python train.py --num_attention_heads=4 --num_key_value_heads=4 --intermediate_size=1024 --norm="layernorm" --rope_theta=10000.0 --qk_norm=false --attn_scale=0.125 --tie_word_embeddings=true --init="normal" --init_std_down=0.00406 --learning_rate=0.0068 --lr_head=0.00434 --final_lr_fraction=0.0 --max_steps=8057
Each number is 500 + 50 x the weight over its row's rms, rounded and kept within 0 to 999. Layers, rows and columns count from 0. Numbers have three digits each. The size before them is the row's rms in percent of the matrix's.

# v: layer 6 attention value, 256x256, rms 0.106, rows 106-127, columns 0-127
# o: layer 6 attention output (transposed), 256x256, rms 0.0842, rows 106-127, columns 0-127
# q: layer 6 attention query, 256x256, rms 0.0887, rows 128-130, columns 0-127
# k: layer 6 attention key, 256x256, rms 0.0897, rows 128-129, columns 0-127
v106 108:475520529511482515551440463455458440557515533504485515501604493525505484455488459503532505582499475492498402437511542557546541493465512501528557522551475493554548433415564462491463302486408504608492533483564494546545495389547477504549457412474403463550534647507456483550444462446518571551477510573606530558441475456401497475527446567538387421518518555529591507497496436454585495441578
o106 104:490535393556507487455604542589553502515463383452434437512510488431502550517481511528537524613475458432560507515522545610457490480521543541545426535495456478499455515499452511491532478458580549449430574492540581493452524541459538503360544503554487469516441503580449486444506556438460550529521482474478516557509519576546473415555467476535521522599478477564472518488553420457469484519507
v107 103:616513508565535494457488475560519468546464433500447514527380517540435495436513543478472574534544459408493523470525543509541428502526479619452424591451487531434531530503452579473461518575424504492485474527512537601546465457449436487572478473477469398451484456509599505476571554457510465427471472538449492496489481532453563519510512537490500613549577471499424555555467549526581478523439
o107 098:506456499512570424517471465422608498536506521575612516519482482604394539503437450557584468457493551477426569503504424456496574457439485503531528504484501579507571488585559435498464552573494448522539420519487493486453476470507507571494489448437516560418474531588512515547494559572463482479561458507434501538478507358474513464403522413523473504448543521438515444522485533556508515414515
v108 107:562517492484468474370531551421573568466603512541435583563557551527478449531489471491550538541511492548424506564508468531486497528464558480398411509492532505519449589468527535404578573469546502466455498502607499514473470486438463436494605517506489484440564472514466457478517536494480428447440465558384432485496462526428516431531520482453430500586433594431446460522429565601495518501511
o108 108:491529516515565452539465507486576446521495530487529505520447513587488506452426485533478522469447389491552503478491527477530543528451417591530562462509403489448569545458419462583488524449445414396516439541469453513502504582590456499469538427430500475436465495592483534460536432538500576597482505441450522579480442515463496464465579575560448513488642533560434528590543603518487487480529
v109 106:441576461581457514494500544475535446589543499519496512452532499530508547450459444493428589505479473516478533515476448617529531532547557509400437533572420441543624495513459492571480423422567514555538503540579420519481437518514494547486410514507470440495563490514507498565553472465495642554484542502543463456555569575491502626438574448457374516462445571521442487540473498563472575552415
o109 107:439425616485471480543492431479502498461525487463471523596560489483427546505487482451504484553446442556546488458468565559448584571438437488456562546549479556535461562439530500514506548600573549472487549586439560534483469571542520539532448353452511545506476541562456435480505455586475530628557440422462502562526511451469569442433477470505552496484548458564494466358540514462427502557486
v110 103:512500538500493459503548555576474446602484584518549495432619386448413467440500489543514424509470514505540490489481526550386504519553541538508505454562475511448524578428464568407503595496506503505519484493539540579402445548477537575647555497527456408404532522505538505542385483433460462496481578557515549412515528499483496544468390448498451479535483549510571467453552481476547546467428
o110 096:536525474552506432504450500465472483494490466562484594509516477454464534543532489445484406415436544468468475516570485505470492560504589501497425479462568513545506475516478363518509488550463456410576554574476551437485453569525473564526530566502500500537482480536408468498524488540553570437529507473537553546492433439498454546510500446465555416497577460479538486455434536495403549582471
v111 102:525537518553473578534552456543515528510555536499504504507507551577548450455489500446540454470525448433525520440471526513508479548619447615482446470530582581551405550525592492540558515413518482526430430568529469540473382483520479519500525492552514407526567552478446477460495558480430480487534420524501487530590388460459456532465556520480543541500443508523519483511567533510522542461497
o111 101:507467457435535413515413462401550564548592580455557485561445498529535437445512425537473648468448581484522431487517519528483422580515506514496439583520431440509498453488472518511518597558437562486456522496501539545552472488496575470508556525509521504457463416577538521466519420536526555487473494456512538454461426523532517490462597518572521575414547464628539443521589442477498494488478
v112 108:504587538467531538467469478464461452518461524576490465471467488555435497522557452520566483542499467486469515497500477540584411518471438537482431474566569512492416546480524511470451558508501508464543481368531513384552437531500480475539464626572438394603491508466529559604554540547532586570504507546490467486479455494368455512369503468541462549437471501490546559479425445480591546534446
o112 104:518474588470382507547415447517531622467558495485532594499528477491494488549507490517495483472438497508469469574492510435557476579502516506475538512397451550486544416503563547523564533532575474516534464500477441519480525472436413479489594508389455481500516493592425412484395519508420615520408497493511583531475490397436442403534497585366490543483544587542507479457574556582510455505557
v113 102:498515550436543460610480410503501565459551539472415535501465493388480562513464508450509548534473464485559521468494500550501505562488559453507482557452500553473460397459462438479500524440511459444450516402477510467404540540501545488445508512506369493608523542500476488499474638482490508458492518400371497496533497599513446512520489503444514479492508539483573581555471478567466514514531
o113 101:469514495425496468451529463525492492534467476436553544462521448455432498559562522485489404465475524538593536579441543464439473489514463474495576546469531554557471511491452534560551505492492460507584454530485461516561489479584446411491500531495505570534527461477548505522557505575568450555439528493499467651413530486548543478529507551558550518468374498473515526517542507578459518446447
v114 101:474506525502478554542387513535538498452518548417482459609509499465499482445534353544437421551427550522528467391483593466531571523506614504463420510479459443526466449466469516492557455536521537597449511530454526597445493536508546466414477574492451436420549553466456510392416452441414580518553534509476503422461556488542506516502431568473460568499556422461531568492531507502570643504475
o114 102:470540517512563513466561520607402520493496507478455533439513513464613465555495530503549456528472462472548462438536611418533463462481513491538585537529602534592422529433487553481472455533413437501461499464469445477461535460569432544528533439458454560511443522593509461509435525524538538494576423513569414529443470491521562479474507518493394493523500530495470477406481518397474451527562
v115 103:469419606568483549428452516462417557465550461513633489554438449578534479539523524579477488488451472494575606471406454457379472469594421464471509509519502480542524410478515487504504604465491559452517473524543442538539440658475510501500527379498485564520488482351410490444512466517470500522538446417571472482518508441502443428443446508511471454490474492496511494503530444476501510492461
o115 103:424460547419513456501424543531541553500501527540436554509492506577450494511514475481497454606446560493467499526479565527510547487431472458494419568563522488404508451491453573395510502558533495576554485487471535518545448341497420516456366575490575513477479539433501518450500509494452403532540557506494594437492542510414625448451548499499470492539475533542494538554427514462543464512568
v116 101:524486526519483536483504476535532479521553557489475548586460531503518501464506487506447576544481509529544525474500453466525581410557489496526571509518591527532506534502461513535568463504521451545517474478437605544506493401511565585452474458506491468589481542465508450386456592528526460562540461573547390531480454419546499562513443539418498432399502532466530472467445503530473575505466
o116 100:520476363499517462548560453455472437498483487411495434500510450479513412508541556468552487514621571560416513504597622529395453514523542539526505446485461496537593520479505490451426455472554511528407483540450467478416518458515539524576457501560472516494488541527460494452497517496511380524442507528475543462483419469527499499432515514540481551469535502453606569465489503564477411478457
v117 098:505504476512485438494414483571470473529524403503510632500504533506504533512412538528473484517515574486527561475555455490483490356413514439478467503442468593474519506414419462436574541605534614591554493429490482531551513599466495520405572485391456531513521587560477506581601524421507567468546508499553519421430376451419424589493464459490435455482473462454545512443520532486432542472512
o117 094:523489561509505569585459524515444548365484546483449496485491475395563546536483439549433549520603387471523547497526486569452503563443525521472433492554543475531619414574500581451497457550475435471491422559577456521485553493497432469495401486489497478479521449478542441561551423572478482508439543477478495535502596500491492508451476540434458447533523572492482563519495491446503396562462
v118 103:563588571493539515494555554514529526447537435603648596435496463530501503480504572513480560509512436570419548484594596472435443506454463497564508494416530559436460446476448560414471477477485458505456504414471480588522510585455471514495566428428487470472506493404462467523528629563582580494481572461493472394482470457403514543551483533376461532542479559449534496482533518470449505506513
o118 100:486461557412461572513400513510578531505426632476451531457544529417553584522452475556561468480474443493584453563466486527483566432461459495460475446490505556524556542453432473490544607494596476443621520501488427454492475501593379466538567509436455570477495554475484543501471370551489510464556569567515514628517586452447512462454551579520522588419546526488465543533436469608533438476515
v119 104:544438514410617505507541451474590415498527576517507606549565608530455461552502437536461529548484450458458517496530482500469507510502419441441535460450446565415540467522382471463467397469494412542488446489563521530506447516520562453518511531568558570571549537476456537484545552543478439460476544538442528465472469455423493475491514470547424665532536478466486484564489494588434498426539
o119 102:558561503553503526414556577519469467396497502466478522435479466330472587462489488523442404521546435524556520528478487537467437350522452597539556391463560487484511561580472513619522577491458502483585439438487474556648527543467483494522530481537558463586520481503385446427544433468511424493515587475522448476523588464508553494553538519517498420399544482508469514587558614506486477476555
v120 103:493491508476556518438436529452498521473524538511504544466515517568567512531483524442531505512502509450557494507543499465464543603499540345477593478550627462425531502429481510523516560548473547468457528452507622444441439492434488501407485510574466395455451549482513563498653443471427567510507546495507470503437480587480538514475421486547552494434530561449533473441512407498467521528527
o120 106:501412547448495490491507548465421490517476461505505507580606473536508504563494583514498478514532547474512513388482579523532508429450538509433537457421473444527543437485453536499567438544513485444591474575531528523527492523469456549518512448534482569434426477489440546429507592442461563553473507474494562409492565522446620523474488476483467459511481471481536523502399438527466566462575
v121 103:473543492587463583466470482496523522416492430588481493487487417527519471590433419518518456478509559485429524446476437482493514477570428466515525608533518544582493495546513434630603496569504601546599563482506482558526544512507491449551509571559567477430501488597483507437639543441487480559578466453435483548478516462497529470465557503412534567548531517443607474544476487496531579500507
o121 093:532433462515480506471569454516495523455507495479478417508434529512437489535546458459531520507569502500485488447505508489487496548540419445489502567619613476482496505461558608408525490499502580454524521500453443621465475511514488464520462399577527443486458529517521647515450551435515637414481443620603446520478497508492445439456562475501451579456536571458445415581486609509495507493525
v122 103:557492497463569523559527542506470529528427534451503492570580517480461488521452586542501498547482513449451456511507539423544571499544475490521494459484593449455522552456514497509546511428445505515525530381556461508533493506530547486452573500617468517457465497443375514517467524383613576516524381502422496469500492585470602445473525455555532464468581610449513540565510529470503590525540
o122 099:530547452597482494461421400588567473605546425423447458494479492577530452537488456554434537565577483506483553453549423529478428479543554520526457437530541574585430570549474516511523479467512538473577462459541540512429504518394529520513547584443547558447484544558529509476549551500500468555488486483526598525441429481557429538559569446470458436483413493548511469555441461617485395463452
v123 101:465424502511485449520479499491540512454484430459508417445517442569517496473563514475458605487609435524404578456455462521559517580522515520468513487463581452498508450425432442506528534477547499414449463476338551522483568641467511508482452541441568518431396534464452394521555436576600524502469466589539472551499512494438504501532479527522482486468538516476456526509469501500508508504547
o123 101:475395566412470453472485494466650476524449468599491477486429509464512499478437448508594479511476466588583419417518476480489520492452456500458485481529413482589433620405550460452483462507541468457499440541489521553552462490569553551543416437541412521452545476541577475425497549449505614616505458485522515527527507494447448467525532576504358454446481506449539517528395461537499487566488
v124 099:523529523511416517534469500490557449533377437549515555501420493455502544524564516554521523410425466512501385552452470426542536596473562510447490543502461508533634548461440539476420431532496486487476405482492387537452550524483529481528466464490451460479422501555482574533468534528473538522533507518528472565454542456487507487490509533471508478549497614573560463541443378476487516606573
o124 096:399465557455492505526477463569471505543474448509522495478527507561329491439510526577492509567536526459536632460491485556458492440545518445458551482498465529492529465434491497449558517537630455471440531477532455426439478482496507532392428532510513505583454443439498582443449491518553511561498569508541393559536466531445521487539539402553586494497407409449442611465479531482464506525389
v125 100:487425434539414512527411445481500432411403493555538537491462487522498469460439490539518542490439462540592518488499502527489461535546515518502510428448582581479556429542479489513411466556480513495537540498505489472533488612515572485535551518464455504486524471422481484515478552437489442483498550525518502485573493530533478522607446461495530572368570397524504484570532534504597493483491
o125 099:488519531521580538504464465483483498508505512603512453405409434417431634606453556520439592500428549529447500449483478562479517417454474488511461511562488463484517491556571506464532510521455466481572522560514474532563516445549392525448582480433522500519497589594469520462500473532470490406428402489505564422429563521519438516463437496493509422626453514459546446491516505519424449504511
v126 110:439494374491578463486542476460489511436564564503499511523445543491493530495562579526520490491502469545501480450429467452538443562421498437506445492443452524485509517569566496520520488432484515570432544480477615569522494488438530483436452497489503573503559430506517458569428550521600481518508498584434490553467429480548444494470386484492490471616428521633487525604444519461539536512595
o126 106:438461497452513523493533521554538474533472574499523443490473363560504383431384436503551608498401584575485519539487461537514520465520502450496508470540561522415500534471525491533521489510485485465399511457551439431562601613505483542586528579476445538592512450506544500390536523497507505407522516571538412485371504558512501481460485500462531389488469467501532489524506526531534408491538
v127 111:486451509530561439461447493521438491495496523418452472463492518483577504393422506501539552543528463481494490408471453522530532515517431429557526508452529402502508525511471483583498477519492471516495558600509593452415485503485543457546460565470544467483575502481436532494408528553555476578603488469417500509505487449528579519529467523532465532551488448466561540542510469422666446497534
o127 105:512452465612545497513515437479543439575538540522546532452508513523477543503540513493472542501600554442522462480516435464482504374527528560497457534499552596488435487437512477468526538490564532360453483463544466558498541416503519566479486415528411543553473430419461407424360513494508526461619506512522541428523604597552518473452511474493504407420419520479459384500484473523558502541567
q128 071:552505557630460501451488466623492467489541512370540469467490438400471485406540544513491517527494551513501468592415499495571519413567421520431457395510492468476486513599524557576558403456537530459498539474523482529532499535504538481466585468512488486540464489483457469427584567508537518409456567424524523435509474529520515519443537477500511596367519512521489519522541555522578483531523
k128 065:566489477379549456516525548497432488486410520452480515534528504616473479448460496486446475486547481469461477492587465467544425447476516530472519537597508488507506499463567436452481509582550520468511496459471550384476577456550573477524537514497592592473541458485504493499479562521476448453531532483465432519424609486547515496452513444550584502532627404515537422494486409585414596433531
q129 073:427518469519579516531526496563585480558562532532437444543538573436424531529502514527407475492487455529492500570516449502506490493527597477415481430516558486504496501535469502610556488520543571528572499437488605580553541442462483574560634591482509507482533512476560589477474520496477543490523479485451491412492471476571589467530474587416431501441474521480427534559505494591552414517576
k129 082:542459567435420488557433471443510505434409485530493580529522470500457498520485552497496583480476488567466500391536485447610543617412456429423552560463575471574625509496495455374517428478498458514498608569496499500459498507514484480443455491489459541449454520510469485456497517570462577444503533544554538531523509446493559488461495493551455476565532463515490399525392378574530529560541
q130 091:508512588445475580588457460504451598590436469456530514493476476542431490484573532473510553563455393502456478508501416410552463510539414480524533506530556479487475511494430490421474500478514526520585407596446513486491505527490532496514443508488541496510524459466497483539475573531461500429493474562467471575438486489414546468532522544510531515564617508488563473520432466495556524553527